config.yaml
n_layer: 16
d_mlp: 896
optimizer: "muon_variant"
decay_fraction: 0.786
Each number is 128 + 32 x the weight over its row's rms, rounded and kept within 0 to 255. Layers, rows and columns count from 0. Numbers have three digits each. The size before them is the row's rms in percent of the matrix's.

# down: layer 2 MLP down (transposed), 896x224, rms 0.0588, rows 501-613, columns 168-223
# up: layer 2 MLP up, 896x224, rms 0.16, rows 502-613, columns 168-223
down501 098:181148155161117157100120181119121158141066096100137111130148117118115175067139153181089145155125096094113087168136183095057045082123150145173092163157181151145111060145
up502 114:135103112137139140137078151081145068103133084228088122141106124137105076150152119140133167147132141160109132103148098180141072159184071146152060115106085077077154121095
down502 122:147163056128121114139170225122106125161121106122126109181099155047180116159114161185121122093146178132168107058083114142150203146112115123049163104119109126065115084058
up503 100:123144153150115108143064103110094151125121122244154145143115166133137175116197128104162154104161133150197156142165139147166087110162096121160116121108134127141137010132
down503 089:119170152118095157080099170118110183149170127136070101125164097152098095106093124072125149162036093102113127067095023124101120108119173172160147136176132116091120173145
up504 098:067118157088115126150115116161131085107111172104144177144115100152069179101066075147146148177126156131081148100123118163066142141084125136162107138134130167081097163112
down504 102:155128095149138151130197118126169160133158118149102127113179140123136042107130142131121099130133106089112152137100142095178209122164181165128122099169102154140124058157
up505 112:106110101100148139129177121094131147076087173142154115134118176129209125101107137174088151110128069098152141121153099144132072137105152137119100108131154084102189177135
down505 126:090089137174085201155130063127108145198130098106107146129091129144127137118115087137112176116151163079115093108177060096137112135123143173100166100115161170158120100118
up506 099:092120169090039129161107183112122084113160117255121089094103146159120166190125096074111159113121108131157138070107159126120112099106154037113114127119143113090149094149
down506 120:119169158133079118040134137144147133121147112133180133171193114153136157132162161101069098096163062125129116146169169105119149138125123136123168136188209117154095086154
up507 090:127137123113124148198054145112078139174079144133177141135159059104074136123148164166140138173092109092101120134108172181163170097135093107151139118117125085132139178228
down507 082:166121144122124116089211111151139124094143113077139113084079142129127144150116178082116153110171155123139128185134107115113112148079158166125076129124139138095105122076
up508 096:136123075133149118103125148167151104132045097096176119107114116106134108131152108140122132161082217129139133189103089101157088171126124058147187100122089054098116082194
down508 091:136106104080080110092112116104112116155150123135121123138123140084130178116090126118177106186107122192148129143176084113125173112113110173152152175131119124157130128171
up509 085:085193105152154117063154120187135082123125152098138100118164031184095110159141118145079106143139106124094083151110140129142138163110162157144155147159130117103117179116
down509 078:097119160129069091142082116088096142122165131153087134110078146115136139127147091155126155142126166083191164130140110183112108081163098157102123097075168090056199173171
up510 105:149160154080118158130119223154130093129101120128132088088100085144123202122211116115142164121139148172175185111174128179137094109094135123095051161166106150152106032124
down510 107:135167107137122149122076139164141074117166108175171142203129139206132147148116094122182198120215171107139133108114147116123076158139117156170088114101161140065109148092
up511 099:188093090104150151103120098117129116056095143167147139099148119175141133121095132182147137086186118137143145122126097074162097106129115070112128090096128100109120157135
down511 106:100171130148132105115126193093108052146174140089057023089096156140161149169140163089060121138115093148113109121122122131120141161097175076123179085166099121098166113098
up512 107:091168161103170099111144139187113154111100075109009079175109113134125136153099139172100127118055107065122135084121127105154169129126128157141157128114079160101169143104
down512 116:164128090207144136158137146143114091115094144136109146148123151228094088133216185146112129080153149103085140115131215114154139106116144126124141151090140126146139171143
up513 108:124122146133151137114139182145128141151162107126111169140154141070136184146073100087107174110130137131135152086121145217112156100086145069102132068161200130108170068098
down513 120:103125109168159160101114122155120141120149085217127111179163090090067125093154149113114124158178081177121105187110120178165201067076129138154122128111104143118151147123
up514 094:104140109104063146123148136056122175073119062102155185075123105159076108119120066105111154136097099150144099056115083122134106164112139165090111136102136136120074140125
down514 083:114151103140154099108066159141137150136101143162131069176082175107139097145094196114194110087162155094146103151174190142117130106136126087120078136134114105134117075101
up515 098:080124150122178137068113160153131121134072157170164121207145158133093173197107124096059110162076087198143121080159118097130131115180129180163124144116096103173147154134
down515 093:103128153122113105090128085139131158119108116136165089060159140191147092127200097118156123121134166127110158129197105131104132128185158119148143126181119171112179083089
up516 089:140140129125131120130116105156135159142139074138137096125101105186152180084115157167144145114115133089166107119160128075154163119100156134223117155107148133132156145178
down516 103:161170106124084167129132142134133121176158149151120099143077118135148159149123099142136141131088086187156132105109150149166107065175114108092131191094135107162117095069
up517 105:120119136232146149102111147149118120130149146101154156103126156151068166055108137116146111117082152082101184153198113169097140103126193097141111167185141144116085082135
down517 101:130176087131105100185118082106171135139118162125112098119139061193125154145137048097058148120106162095181116137120130178116148090067123101098155115139161112129112123113
up518 097:090124099164140160129154142124115177154103133162163137070075150118169143078123083159173112098123127161157116020102152133114159108151101147145115126137102113127094130134
down518 087:185126103104166091113116170129113158091120132114125073155082120119120141154129145115097126098081146086151128109138108154087122119163115125146115158157133152118182149058
up519 093:104120166152100112132156138147123194165107203134097138185089150118089128098098117153152151111183157147073106146177107100140162117107099070173095075137148094075147165154
down519 091:089128113173154117135145105163120115125167098208112062068217086145109098095124109121164138137097143121179099178107113117138098155114190169122117147154167175174105107113
up520 107:094106152092126155102128139124092142126167097139125122168119147068152086160138069152156187149043096145129117141166165095137155090130108123141136113129186121108104096229
down520 108:162101132096157149127116079159149126130124158100191155172081151133135139100113177146146144170107102154138151130102120144117108074092093150138194089074109153165153139141
up521 114:101123121106111203092167089114100120145094117124142103143102141136127162105123117106135073147172134122150152133182129155161177160101144079123115101146186091103074155159
down521 147:142122123124139234132132069133111134100150152092102121137143228062080138159166110166121110154163103158105148119118142152089179108114122131070107127168094201126106211162
up522 090:109118157141095090153177081139143111104109127232126110123140150014093161109129144103109135150173141151121154090128154148116121076132076132168165113123125118129111114164
down522 068:154091155088122148101104167116148104153101169075092154126152113144092119109172114164124080085142122137123097172105147111144146128158161134123170085169164136060115110126
up523 121:160129117098130125103090147162067076052179080137138125062083138115138136174138123117128119133101157142120136116083114104126157087138152157113115147114146122139172106157
down523 136:058077100133116118111181155127115087188192161087128127146121139086143173132106130172199137112115128113136137148081084132141159144144132200166112140099156076151100137122
up524 091:124132172076102120170109142138137133157156147100148139111111134144057153164158202111168112111140102080119156039175167142165103125153114102111142116114094154137156121153
down524 077:136086103058155099115127108138115088155100150169162159088156102148147150116117073108137168100175095147095063110119133103088146125078120174134189139135208098114054166120
up525 095:170140065157116126149053162114083096126145153102124104116120150078142104136163142131156125106154129146141133122191145134137119172127101090140089109127157089149079155127
down525 107:100088100079156151140082140095169089107159108136115102070173124092084090108124129126089113098059100130139150119097150157072097130062145134092136180095151195143104154170
up526 095:116097116118125157093149094110166135142125093125149079185139097143149122107168109106083137050111128068109096205132099115146090151110126157156053165158129133157153130125
down526 097:127095160120138107149134182139189140112149166107139160126099079048106166056117122080100096116122081095127149092113106147162144107076094087115069064111180160136133166163
up527 094:128099097120130122147139136096129139155155153138081114107101133062087151138085102141162133156070091135131153135208114146149118149050175126100125141066157156157106152182
down527 100:096127072149103158122190159145081167126118138131154093135113215195168099165118143127122113118165183124128121151115141139096118105121136142143095114161082089129112185103
up528 118:119175155133115115081120121097177082083161117092184146127153117169163099141130110123094076114132141148087156101085136085102112124117099130135141117106117156117133141122
down528 114:111153114144179092120175139136153097126175151132175060146115110145085159103127139133129189111104147096098153138167161096123117116151161133111132141065082107130127135123
up529 100:251107140061167109157100173166128137121153119145108147156184141096111157134138141108105191102115093127070172115137125100149235109132114160110097129145181098143109134128
down529 098:100156108119119102205107136118099061184185149118110206118090148114130091130159101064108118146118131151148168152160104151069147135132131112084131112150135136155121125148
up530 106:072126126156065122238130104113160142126146106099174126096146104142144084099123108112119108123160165148137150115130057124122107101122128102140171144165133152137088103100
down530 107:078115138157098170155135155167100151214143131108138109157130111163118109127087158165193124087145080098133152106142103099099149093180154118175130110126089151142120161187
up531 096:172135116114164156124164155098147125157169154169136144147113124144102125092129157105151110138148168114125130074158148079142121121095068143151160151129195114152095169220
down531 106:115135156097105138144095086146154133093114131142087184107136127113084149104145148096106160165176109153133121102133127188149154088135116138139177095133077111118165030100
up532 109:102136111214098190117158129152172154155098137112061162128117107159143168116087141147074089139139095130117079095109106167153075122120091146130130094137155172100150124131
down532 119:170164141153124142099135141114132169123101133071133154116152103146100104195073120131144118200119082168209128134133138168116149123103155097145154162167129111057128108141
up533 092:141034120120137080164116190131150134165162170145151151139184105129111154087117110155181138177175088117154146148118100085136072098143106109184146137122127089119081122097
down533 088:120189110118112097124160198165121146123100138142190148149110119116106108155094186157172121129112085127152065147141145205174187143097107142077051113093149081135116124215
up534 093:139094114137165113066092130109148099070204138111096144145133101102124126154086195089136196128106150072118111096118055087130142126137146103130145096147172138132106109102
down534 117:084134171123133170130097139099096092192076078176124057130145114132100174105069077170102062137124084144103150207110159084138170145164122113189113172129153143071110170205
up535 100:157105129214069145100144114130127120127104098147116084149132183139172125179196076170090115050115147122149130147099130134120177104101121158078153160108088151115189179100
down535 096:102155114145096170099117053121082147145163138082110097157079164110128080142140130117073172105136110142171163175105139130136133109088091107169099153135098127122149124055
up536 106:193130097097152123152138196073130124115182149123117165133121173162089069133100178084191157082134121107068149192166107137120142145124133159084069099124121165171211133137
down536 102:130090078107142187107106100156117110121169087132124133093145108081152140117171067126119027140111130119153132072127133143102121143082105106088199129102125150108091138167
up537 097:124089124159095116143094097107105155168125114110127134111091163133113129121117079090107092149155105162135121114136135101146132174101168069063157199074157135158149098181
down537 101:149101106098183137131170171106128142137158117094125102175123078121105129122112156154132127129093111175060131118121105145126153124133103169124132154141156137105161090150
up538 108:104114173130120154133155160145130145125179098130064076102177138122240148132095122141115066077107144120139134094191118135137104120148135067094130144145128092097120137099
down538 123:173132112082141108151146174078145107130102148159121092083117147096142092087094086121133098088120126094118165085116162124151092146152129094125175088166122134168122084104
up539 088:104120106125151153184137097108098149163045132105183163121170099174121090105135165164101202082061156089120153183119137175201148133204138142079155120110105143088075142123
down539 078:148178106087124096148153157108115117111119123123095127153046131122137164222093051119166092182181055131124054148135147126120177119117090110126116156148150119137155143092
up540 101:101154064104153119099120094136134162160141151111134133103146161113132076151067161112138205087169027123148162174104153042150126161078138133215125090120127082165112157145
down540 101:143112122170096168171150048184063091044122152154159111175164148147117180128173070112153172128148113116140062121156104172098103178111125086113122085161094161152153079120
up541 102:169143106151094126158142166121164122164107095104087085153143147164143083135099207116170142129109099083079172127150112140143148126165145172129085072179139164138117082157
down541 103:146168136087155096165110184163124082131150148110111117157175132115111077127148105070106063131148125158128039070125078107122144151127098171122143155086082104116202110140
up542 096:180156112166161157118114131175077113086176165135108106101131125128166161103063200144136101160127148131120073125211139123119111135146080145099132146087132071162129145149
down542 098:083091115163111139157142121087105121127114147143114179070120124142155090124155108128122097129151160110102091151082190126136136093092139193183160227184178149079105164155
up543 101:150160121112139126119098152130141156156113151120138131084105096156138091138105153133116158031125163096143133147144085117182134164086086185160177110182103076120059148085
down543 100:101185105043141105192171161187144109092104123120199163121171122114133104191114117145120121228116131123095150102108112116170107166156162115067141093093103087113157112141
up544 085:096115164103088109133101142150159173152046100104121128158114104116148107126118121140114108114080106116134157108115114145137144099170090092131136057160147118108138114142
down544 074:110133082165159142134133096101154103089192162169111070127110078188157151129126139138102140174187151128101091150101152120077178198133145117117038173070134132118106125164
up545 108:130066084146104141126113128120126095017121065131074094172123116131152117111136110115159140153069181114119118143106135092126118143167124042109134119073114106118151203114
down545 101:071162161093094161118150091118075102133077117149127132196123123131143129137183096110104142119177081105095155130174169119117146109141146113177082213178119130167094126142
up546 095:172101109248105126139130113145127103131081120130161142086111147138117055122167107159071123126075074122148167113152122109072148108107147132068089073147094137157107111142
down546 087:134160118069123125081082101094164186101130187118180149167114113134130189093125099165165182156206091090121113129120077133091115177168181177096103129131184099111144112135
up547 107:130124020098141183113131108117183088107065144146146125174185102178152133102170146103136152076145158081077127170124139114080127104143122195137165127100099131116154127139
down547 098:121116168131120111117187180135135127081134140139111099136108172089125134157102138121096210098086100105157210167144171121110082086118073074129057123141176117147102147148
up548 087:137111143178113110080054129130117061088111141146155140138146094116088145099170108159087115114123108148160091199128085135106124085157130147125118112123107123073127106165
down548 065:117129134125165167149128106131151107159154151106153132152167166136113145119103170145172160141167091111082157114065159159135112147133072068126180144154158080155097067107
up549 112:073086163103118177141083160145168110146129173133151161116082113141102079104135182137138135153144050152096085073159123042145140147139120127125145164102109172133124099129
down549 129:152145107107135146153127127096143116125136140095081093091156118082101139136167144146146116087086125130095167097114120180099122140168163087127173155107115121162230179076
up550 095:129092129084102134181128149126167101112056091174094120176147127144107146093094053128150127130115109150145163114145082135221119122179126147111136141195161092126063114180
down550 082:119139078109152080129137143191129112111173206091172081116114144087127102156103131151091105156173106133052149096147068089106132136069123096136132088052154154112173137081
up551 094:103117066131138111095119176084103163115151107132118104184136136157143064169098147171115131099129180149194158158098157107088186108109102142139151110155120156164093152074
down551 096:160135176125166099101123107137164134121183182119090113110098113090108157110212149162109106115107132127112197128164151155162108130130142105160082150075053112095136128137
up552 104:093170171106196153091174136110140093153035149110109091114143116141085184103113110120136089128084049150172152128128168176096138122105122143139138141133109138157124093215
down552 104:073112044120080120126134109165126164105166156146173128154099110096151090110226135117117161093143195099149076138148149143128192112168133134092148121088120142168095092081
up553 110:132113189124137079129151134095156160102129179178138088132106166136109093128178133107075148073114116043105092102192146041201095129101121166159067142144124144115073131166
down553 112:138103127145112104133073116128151221173126175106186129086119202127148157061127120123127097140190146133163078080131135148121171141167139082123081122135096109142140165041
up554 105:124130160144095178105117152154138144121104055150135115158176186160188106134179151136144141101122110142129139154096152062068142129089129143139150122183101127113160113119
down554 106:197177095167133158115119136185091141208153154130164129113115125118088103093127100161173134064150102145120130115051193127201160138117142119147132131135093116120114111165
up555 118:115122159250111152118093096122141154151133093115105092097141110097105136140087153107141119048158137114165096171119132107111187166116145122106092118136130161152167101118
down555 143:115176156150185135121109090109058148183060154074162120135156100138168135123136152179197133115092143136105149138135094157112120122098139167149119115133099115149150094073
up556 100:062058140118094159160139105159143157127111117097110140185097097109127124152113163126086150128134140093058122113104163171112144119069170071046224151128167184120125144181
down556 094:084113168106107124107134128150165093198124080095115084136112112145127139100113085128132140172147119113152182068137142137138137157092122075138099145157147147155074197135
up557 108:195086204086095157103136120134167141097147097149113124160208127123119085165067117132111135100097116133181088122156129136141131103161127198130190123182167148152110136112
down557 119:134121089112152206133124118152120117107160067093174106113063099104127127124103091075086088148062104123150134147143128072159150182164156109114100167119099137118145042179
up558 099:176175134125148130142164099141157122117152097138160112135070158098137127112105050149108183109152144094135143171080115092150057182074133131145082114153124181110146096091
down558 087:158119097184183150141133168122100120162101153099127044184125102133137116160062126150122089108165152127154129118125143185139103126170086097090134124173113067165076146121
up559 106:092175120142095171149095198098203106156102158188111104105136111044127080163138117116134171106093173147116150114092166139072139143189044124120157108080152142145032155086
down559 116:147131140120181168130118162148152123176099150169171151131133123100140155123102116099123113146133088121176169136087126104155072131090136119165101145097176156100098100102
up560 078:097106098122151166075130121106096100116153137175115093139116100132187112092143077165127113154157099129119057062127118127135141142099139187111153096153189098114107144141
down560 059:137085112127196136126155129170193175215081157127159168181143137094184139080072119132052082149113170096140120073178170125155137118168161078118098146141103144143137158112
up561 092:102159147148133180172134139195105173153154016144094154135149117148153217138128118127115136117031109095126051102096143104104065100180098142115169116094107162134158142145
down561 080:126121078121119067126122088117118144094101132082122140051156105168119087125125123145106117141160141089151139166186118155113238143114149108119134070134083127145048156147
up562 090:154125185187093094158069134105094079133173046125142084149119145112154118149113147104125174168123126116080071162118138123168130094127095155098091102103147131179133134164
down562 069:104085093095152123110188129131104137130095146171098145128128078119138101094114098104131073066144095173139187108091087164083103146097099124129158133089131135132144145163
up563 091:150130110133189159164027096137110158065132095143073140135123132098099126087147145111143131112096104166142111086119156113134174129130098051120107159100096119146042181165
down563 094:123072153137183136115113132173124121132133112184146097100107175038101117108102102079142166066179155091121118148119134161178129145176148122137128119043108096094200149146
up564 108:148157122174139093148054103179122085131121074100140064185134135122131138159119111139143123134146136128152107123153138123122176131139155114083120122123108159103083154143
down564 113:074119112093121159170097088152098165065100175162145147128129109165107139140147098092160134154071104136104085112116127135127142120115138159111199141206109101176156054124
up565 099:147098117183123107139140127087145163122118098087168079123129147145152101108107146092187153160170191120136154148183110072115119161100097081156121143097124109090122131058
down565 129:128083113130111134155125143114142102195123107165128052143167153123138074125171134140116082076150141144110080159143174109137138140106117097107123143082103158133116192153
up566 086:186180159181102108076131184139145139104154168068104158150160140092158108191112092072138083150059147108125130140091122130152146170172127143117144103133190185050100132148
down566 080:066100101078188161145116141158164072074144117147145108123131148177119167116136106118166119078162077134101126169153120135186122109120102138188160143110093099154152112165
up567 098:113157159120180082095112103155157102162179159141143097181130145131063150076110118113143112063125127130116149136134064138130179098131109156089156066073148109153142131111
down567 110:144146101169134124109125171127067150137117136138152138065139114162069082103164130122110194124120109162110137142106159169178140101170156136119100125167084120145109161072
up568 099:126135126114088150173067119190125137120133094096109115134156142086152154089150030090117070080075123148153113122112126086147188133133105158177141122104085109116128135145
down568 092:138171182131127181106108148169116131090132160125118154098115126125128099108111110139135125102130185142090091143120141130145089093104131101100144177090074153092143132104
up569 110:118131150058118094124151179138155109100118061129154120093120104187143126080137148132091154091084146178107162114134155159126110127106107144138083101113136096135108051165
down569 121:142176127150164088140113080104127102165058154137118143147063164109118102117082137093141137130119095185115125059172101114153107110143134068086178148155130158090174132130
up570 109:171196140146144084085134107101123090066122145123061149093131099110140150116119108126141097142119112093118159172109123155128151150149098138121110075091111136111180151108
down570 110:125129132130098115127122077113139130115163086137108144158164131121171099093133093124102136138097103086152114147031091093091173145157149090128115171073184185078094168114
up571 096:105122170061085126141146136180152178131115165139112155097095099077157133137155143071137172123124149091160147102127063178152087149185124101156170119116144140088118096102
down571 101:110183108147116156090082069131142132119097113127144143133092096160109133102126069146128166079054176172118145111095111126121090157150065065109135168162140134155112121109
up572 093:163066167173110153126163170112190131142118172150145100090122156167159164103148089128120131130151136173114145173199145144096122179181163060110137065204167166095124083093
down572 091:170105143128169108173109117134170140087168128093115097139141181133175151112066126116121105091145117100127162086137119084145083070131171151158125108153095169146183100120
up573 094:131137120091126146071147131137083093108162120114117057129137099054126169202183123145124124113124110150181146179126092100113104154160111135134099126106170129107118113106
down573 087:156120146096137164153114057105088118126109146100170150143158092144139132182122114180124154059149129130111109111097135084148150145133117125136170104161138165071105121140
up574 094:115146102093092126174085128135177161140116153185073092090141172111079099117088152062095082095142075100133112143146153152137175193164122128159105138141143142099104091171
down574 084:115124148191118100125155126088100125089110103104180053153144112168142171089155093129133109096163146114082140114181070061137135128101149207119102132112132115059101176075
up575 091:107089096090196109116082091115219139137125141115123150150092134123149185126111176135166106150109063113125100129138167134167171073128125155124144096125168139150069182168
down575 091:136134211174175123114166104158110172140098117157145140129174056115089122152133028164147149100179069082119143154090122149115094103157182088131106135113158158176107122109
up576 111:140105178171158152135137135103145198119146108102025126108070121116143141122140061090121160107114120162173150129138130133071154140152126104137097153131112110122083123126
down576 110:139133146157125091111105092126067099139155142107128138136082131165134048146184153102102157120120124099109152139142171118121075108111171142130191137147151190178103143150
up577 092:149086116177187114198107072150129162172007095166123128101130050096137128140102150118096148164138153086035120139094091102114132127125161112147168099093138169108168130132
down577 076:107182127090110063101124165123101067098152178089167158162116147131157109138166131103110111103059152117176166141160120128130093117184103129104101197150100076146085174122
up578 094:156115148128149158141111150142074107112049127110142114104097155137176201189167117116152135145117154159164137083131177122096111103118128068100133124195166161070083169095
down578 111:088090121109150104174166121086118124127165099079097094168141130132109117146124043110140076050088145126154175123176163155144119132080156114137148117138153109097117191100
up579 103:159103107146147087124118185139115115102150108178105118125093136088113158121111119129076109130124201130116131137139124187137113124114097157132052112153117088096124101155
down579 100:123089090142208161131121108156156179193128116176069131140117065045168091120072127103160149121082094135121073089124166096153092123157168115186130139123177156184114108138
up580 086:182191149125159080128090114138105145151178155178152099129145095173111084105162103112133128104105105087086055183091102064173122149145168143103181108174155128122035152116
down580 069:095128142160135114165119143174152109157103122102099114200045144116145136123178161103115125181198146102099160155134117095104131131118083091144112157153112122177114099072
up581 090:145045127120131144139148077110074173140111099128146140098101143118152143195128148117083147105129144109154149059065160127169163129127170155133139107110167109168142148132
down581 081:135137163175161128179143064119173073126129165109174138153047135115165146060103102135112078115112088107136135150105094102081159153188168078124099111147096147128188118149
up582 101:121083096132117134112114132136089144153160090151071159086124132069108154149177088133060092139137141113149072089147098168158169047145131142124134101134154134103116164178
down582 107:094126111171132074121134073128113153109115128152089129113119133088140093085138163085137142155146075146123091148131145135139139120128055108115101131118154146131186118106
up583 120:103213103087183103141099132118094168163102081120120103113189142080150108155070090086135148072131092145076134105143139127182177095125082139077150105115193081125132173119
down583 138:126152136096174160109125110083078093174140109123114099117135167182131141107131138148183131103151134164124143115137129120104113086138149100147061078108124181156137122139
up584 087:200109109095167137165144104195129192085144193108119116071137072201097162167122117152168122115088133126164139167182100125122090128124122145158109087148136145077142120185
down584 066:118102172147124106110074091096141121137120139163148146153145163108149086033136111110116119105142155137105142101133170164187121082155141112139176132133136077125109113088
up585 090:101101143148107141183124160030100198175072137094092137104129134095096079154112161053171128115096110107088145085145165155128132180121160184129126094111182144100113145096
down585 077:092127087105117101103095062193124108148167150124143132078148159043138189053129122153108099131124111141182095150135127103128155085127129100094105124171067160115106107175
up586 104:101100137158102088124171072130127078171133148201147117125171130124154133038145129155121107141130144095102127081139136173193126104101161168173145121124132131065100159159
down586 096:137167135093144131133076150132141087091134136092149139136154139109104112165122143143124159149143068140177165171123133136140159125130111060093197101152076070110068136152
up587 101:123101118147137140126116133125179120106179109144127136147088072105156146149193151083082111109144118133115144126126138099115136163122156136101166123160180151143154164110
down587 100:117159138135161097090144134147133177139081114135139101071177002157068116074158123142122143054097161164136174073136105149118116123110119148069128129101071137092148095100
up588 124:150106108142202192186134169133119138103145142157151121113156100135130142111140123115060140120130166161126056147125134083098127194150122147101099181179114157131067126144
down588 150:124190155093139135157132095113126111140101147101130181101106111100158149120111124162180086131100078116110124132172175064109166141131144175098079082137113195163121141103
up589 109:151191101136155134130150169100123112165152121136087098096121179104139161078113122140127135097175120097152105160116157124182109129166135101181106173104141128148054119135
down589 118:122109118134203195122110128131162146127159160153112062091112113127146104072163150088156147156150092169135115131163099167134144117067110113101129179141113180136136149113
up590 089:120061143057056171161096096123110115123173120145118128120110116167109224153129124096070130101089103124070163122151073132133125212191142029109130110145095159090179164133
down590 067:115179114112141112108176137175145122162123122138137053115124099108170124131091138098131138159103140145134110124110117118116101063120086169098107100166154113120124091125
up591 123:164153136181141166068060104093076110120158129118174111161092137126125069131159078116104096138113107174154137109121129157141106064135164142133099110124074150122137106118
down591 139:068138187114139133152180085150101122180130078128145116179113179134125140134125088177141156120147141110127119191114191109084174145146135142074102103148125113153095164120
up592 096:183158117108145069156145153147178167157141129121121126102172119104088117157088103127122107096114138116107083115170117138174096178132172168200126152115116160177171109151
down592 087:135074180143086166107062135113091133126110192057147155110125199100160087122209188142114187087134137143101135134097174146134142053139140133153183132104192041136090118095
up593 090:145160195106145127167105110150157121163121152109141130150136066046112110140169115169153151073138157154167119126124136177102133166116125108153088138160093183176138074081
down593 069:121103143135115176080105136104169164106145124092150124097121182130120131154081116087134142162155155119100118165133126102115094162117197162131101065130158137143132196138
up594 106:112127127142119148121107072216135194135139154096130141090144124138130059122203142108122169110086174156144145151203141171137109105122167135087060077136124094093129124097
down594 116:113134118139142086092174130110077158155130148126162113146169124106118168184084165250096066151131133112143144150116133171128159092173093106161147119092135122160146114164
up595 089:097108115075089127118118117112129155112132137155130136197161169129111117094078123139123103122124219132100099149104160162089172129108113133117049136091139076180126166151
down595 078:161123141185105114114102071117147061082104129121113125136131093121155112211187086131145065061171121146146119155165098127168059104086176119151139198172182105117111122115
up596 099:056151068151114103137107077082099153104077124130114129131148118115163110163146159111126127153117124078060103162148138130119051157143109150080085121089123098148120081096
down596 083:133108155099129123130143169133141102159102087143144140104137124114144100040137144118112108100050169150127107123182091093084111111077157155143130158097117111160131179145
up597 120:153162127099158128138112074087121122141118153118137153151134158137117081127147105029112153201164090113154128083165136156145111126149122198135142116083105150130144169126
down597 143:146107118157159083148083134166091128114129138163137163177123051085160150068123168138131130107113160170120153126173108111139144228091075108098101150120112132231107135089
up598 107:099109091196117124153118106167109152102138135170062133102134040166103125138128132107154127122113117167089126148156156119106114148096111113077153118111060121161192145079
down598 107:137097184085089096081139153132101163139083104066126119133137137107155088134126107143134120152077142093053120115114152069107120093132163116123109170132111078069126080142
up599 090:122197136100107094075146129187119127122106114103158155191153096099106060089122142113178157113111128174092128109083135151094152114114101132156098066077147113153093140150
down599 076:093104141144122092122133158133122107131105178161125088090169112112081139158138088073128101121150128117102110126065193161154118166158114165071163139107159205146091162110
up600 104:190099211092144115165135108109108106147143103137139099128157118114086137087064113091131107126146100173177155112182152137142159124127137131077108126135121143070143081143
down600 111:127133077119125126067174130162106147103187166162127107114146138145139124075111152188139167155148189148101165105137146119084088158151128171152168092146063095193145170132
up601 097:178149132116116113183079129145133124154146173147140116149143134146201129114154120131105138172158144118084128103120131093140178126074178146139140119198108134129077127143
down601 083:144167114151077107114155156119094134134104153119077132084085072082158151154095132107119090153173121112096110103137147126147127091177156133097152111156145116147130085068
up602 094:094154158129153158095198166136173097089132094149120119113129093124151136159116119143067120096105095156125118150174090080189079091070107095042153135130124187144158135140
down602 080:109110151145107145143125094063122123148117143162103132041117130181106163153140147123167103138101110130130141150125138104161116130161097122189058067156070147122123172171
up603 089:167111160107114141090072124107106049145119075151194104146146175181148116133151163124140175162186165078119168077145171103087105134112058183118079092106148087094108132134
down603 076:105154101151133106181207126116088151077119186124115233125086110095192164101144133141090107093097123103153117075157130144125104135192153087119183133153089188090158109102
up604 105:166126142082154117068177207087102088092161094133079125123119103163139139186135081105161077132123158130127133090133121134124100154120107102093189134145155120144101175142
down604 107:086112131168146131131129132117104163086134113128112113113077055136101113125123085135079159147142146158134145118110123119069133115149079160156055101176156155121193119108
up605 080:150070100157092096160113116217125117155118164141123134138172072137166130087127128135157121127107114123180102092141088166121080168089142163152118058093128115098180136133
down605 061:105185145175065149079136132113115102120121122123121157122104128181129131135114109098078136086184131150145181155078132087154106136135123086133135177131127187135082098145
up606 097:104099152115146148111112105134112175123090189094094169081077099141124185139089112165129071144038116196147159172102081130203136139180189092118109104114138140128140155121
down606 087:101132192162155132160102043097123110168110124169176079147182163157052059136085148132184146108169133077168105131146075121117072148105113118194120174154047136133119090120
up607 096:191065142109058174095098121180101133157093165095156180094135163132189081107132109116093130116181116122093084120091124127140116128124184164078147183094119150103113147117
down607 082:120228131181123128162158141121099102082096057142106140216171174095162107150087142144177117090114109085102151175127117145108113108174091151172143095126136114117131138124
up608 100:167094113139151115065171133131112141150161121089104064112126124113094109054131123111137124166144126109094137137091108114154068130135159151118166019100188169122149145141
down608 119:161160188118114165183153138174131110137135103147057083145127109096105140123155130074156083108135148107094141130155133204116135111124137043108122165072107123134125138139
up609 096:133089131051122132131144126139151201088120093116100155095129094086154117118083091120130080163063110126146127111112167110142144114124130092158141146114103095145134093186
down609 093:150150084197117157115120120163097137115164142185160120160113125173084145094156071173122226087135153143126083145072134101105167138178072176157175085158137136082074138102
up610 084:163157151109111088194083125141073115110120124146151042113138116193119102090161198102110119173188104086077115150169134097205109110129102146138138123111130061127096204124
down610 068:111081147119148128067141167117125123139092142188141106116159119102114120122096089185118124077128131136164150153096106130173168155106129182142151150182136112145098115112
up611 092:123114139100175099088091134186124107118085158137144093102147088107115157117141135132175099126139146138174089126124126092104154127180138166135129127115129106103047166155
down611 099:089129113116124129155173157093092197099147163155140182092092099121126080156139173169089111151074143120131150163138144143128086124142139116106126117110129139100137085190
up612 105:145107159080128238103072145108164078100159069177118114123128179059099107197142120166162148133164157063164109094121052107143159060051116191175154134091097119164099107167
down612 106:131101136107114124133216169102079164149173142136128144094152148133115113123147106106146148098153150122146109122074182088141138121115107129127133113094148099118171122136
up613 112:199119086127108080104128151116129165081011122115119163089149115059158082146178113103118095104099101111126154143147121161116114137134103150108101139137062125138081149107
down613 112:061097150053131151103123123065075101106178124123161128132149093150156131087161159159126152159066127162101176097141158118152166143149169161159168139090155090128150118087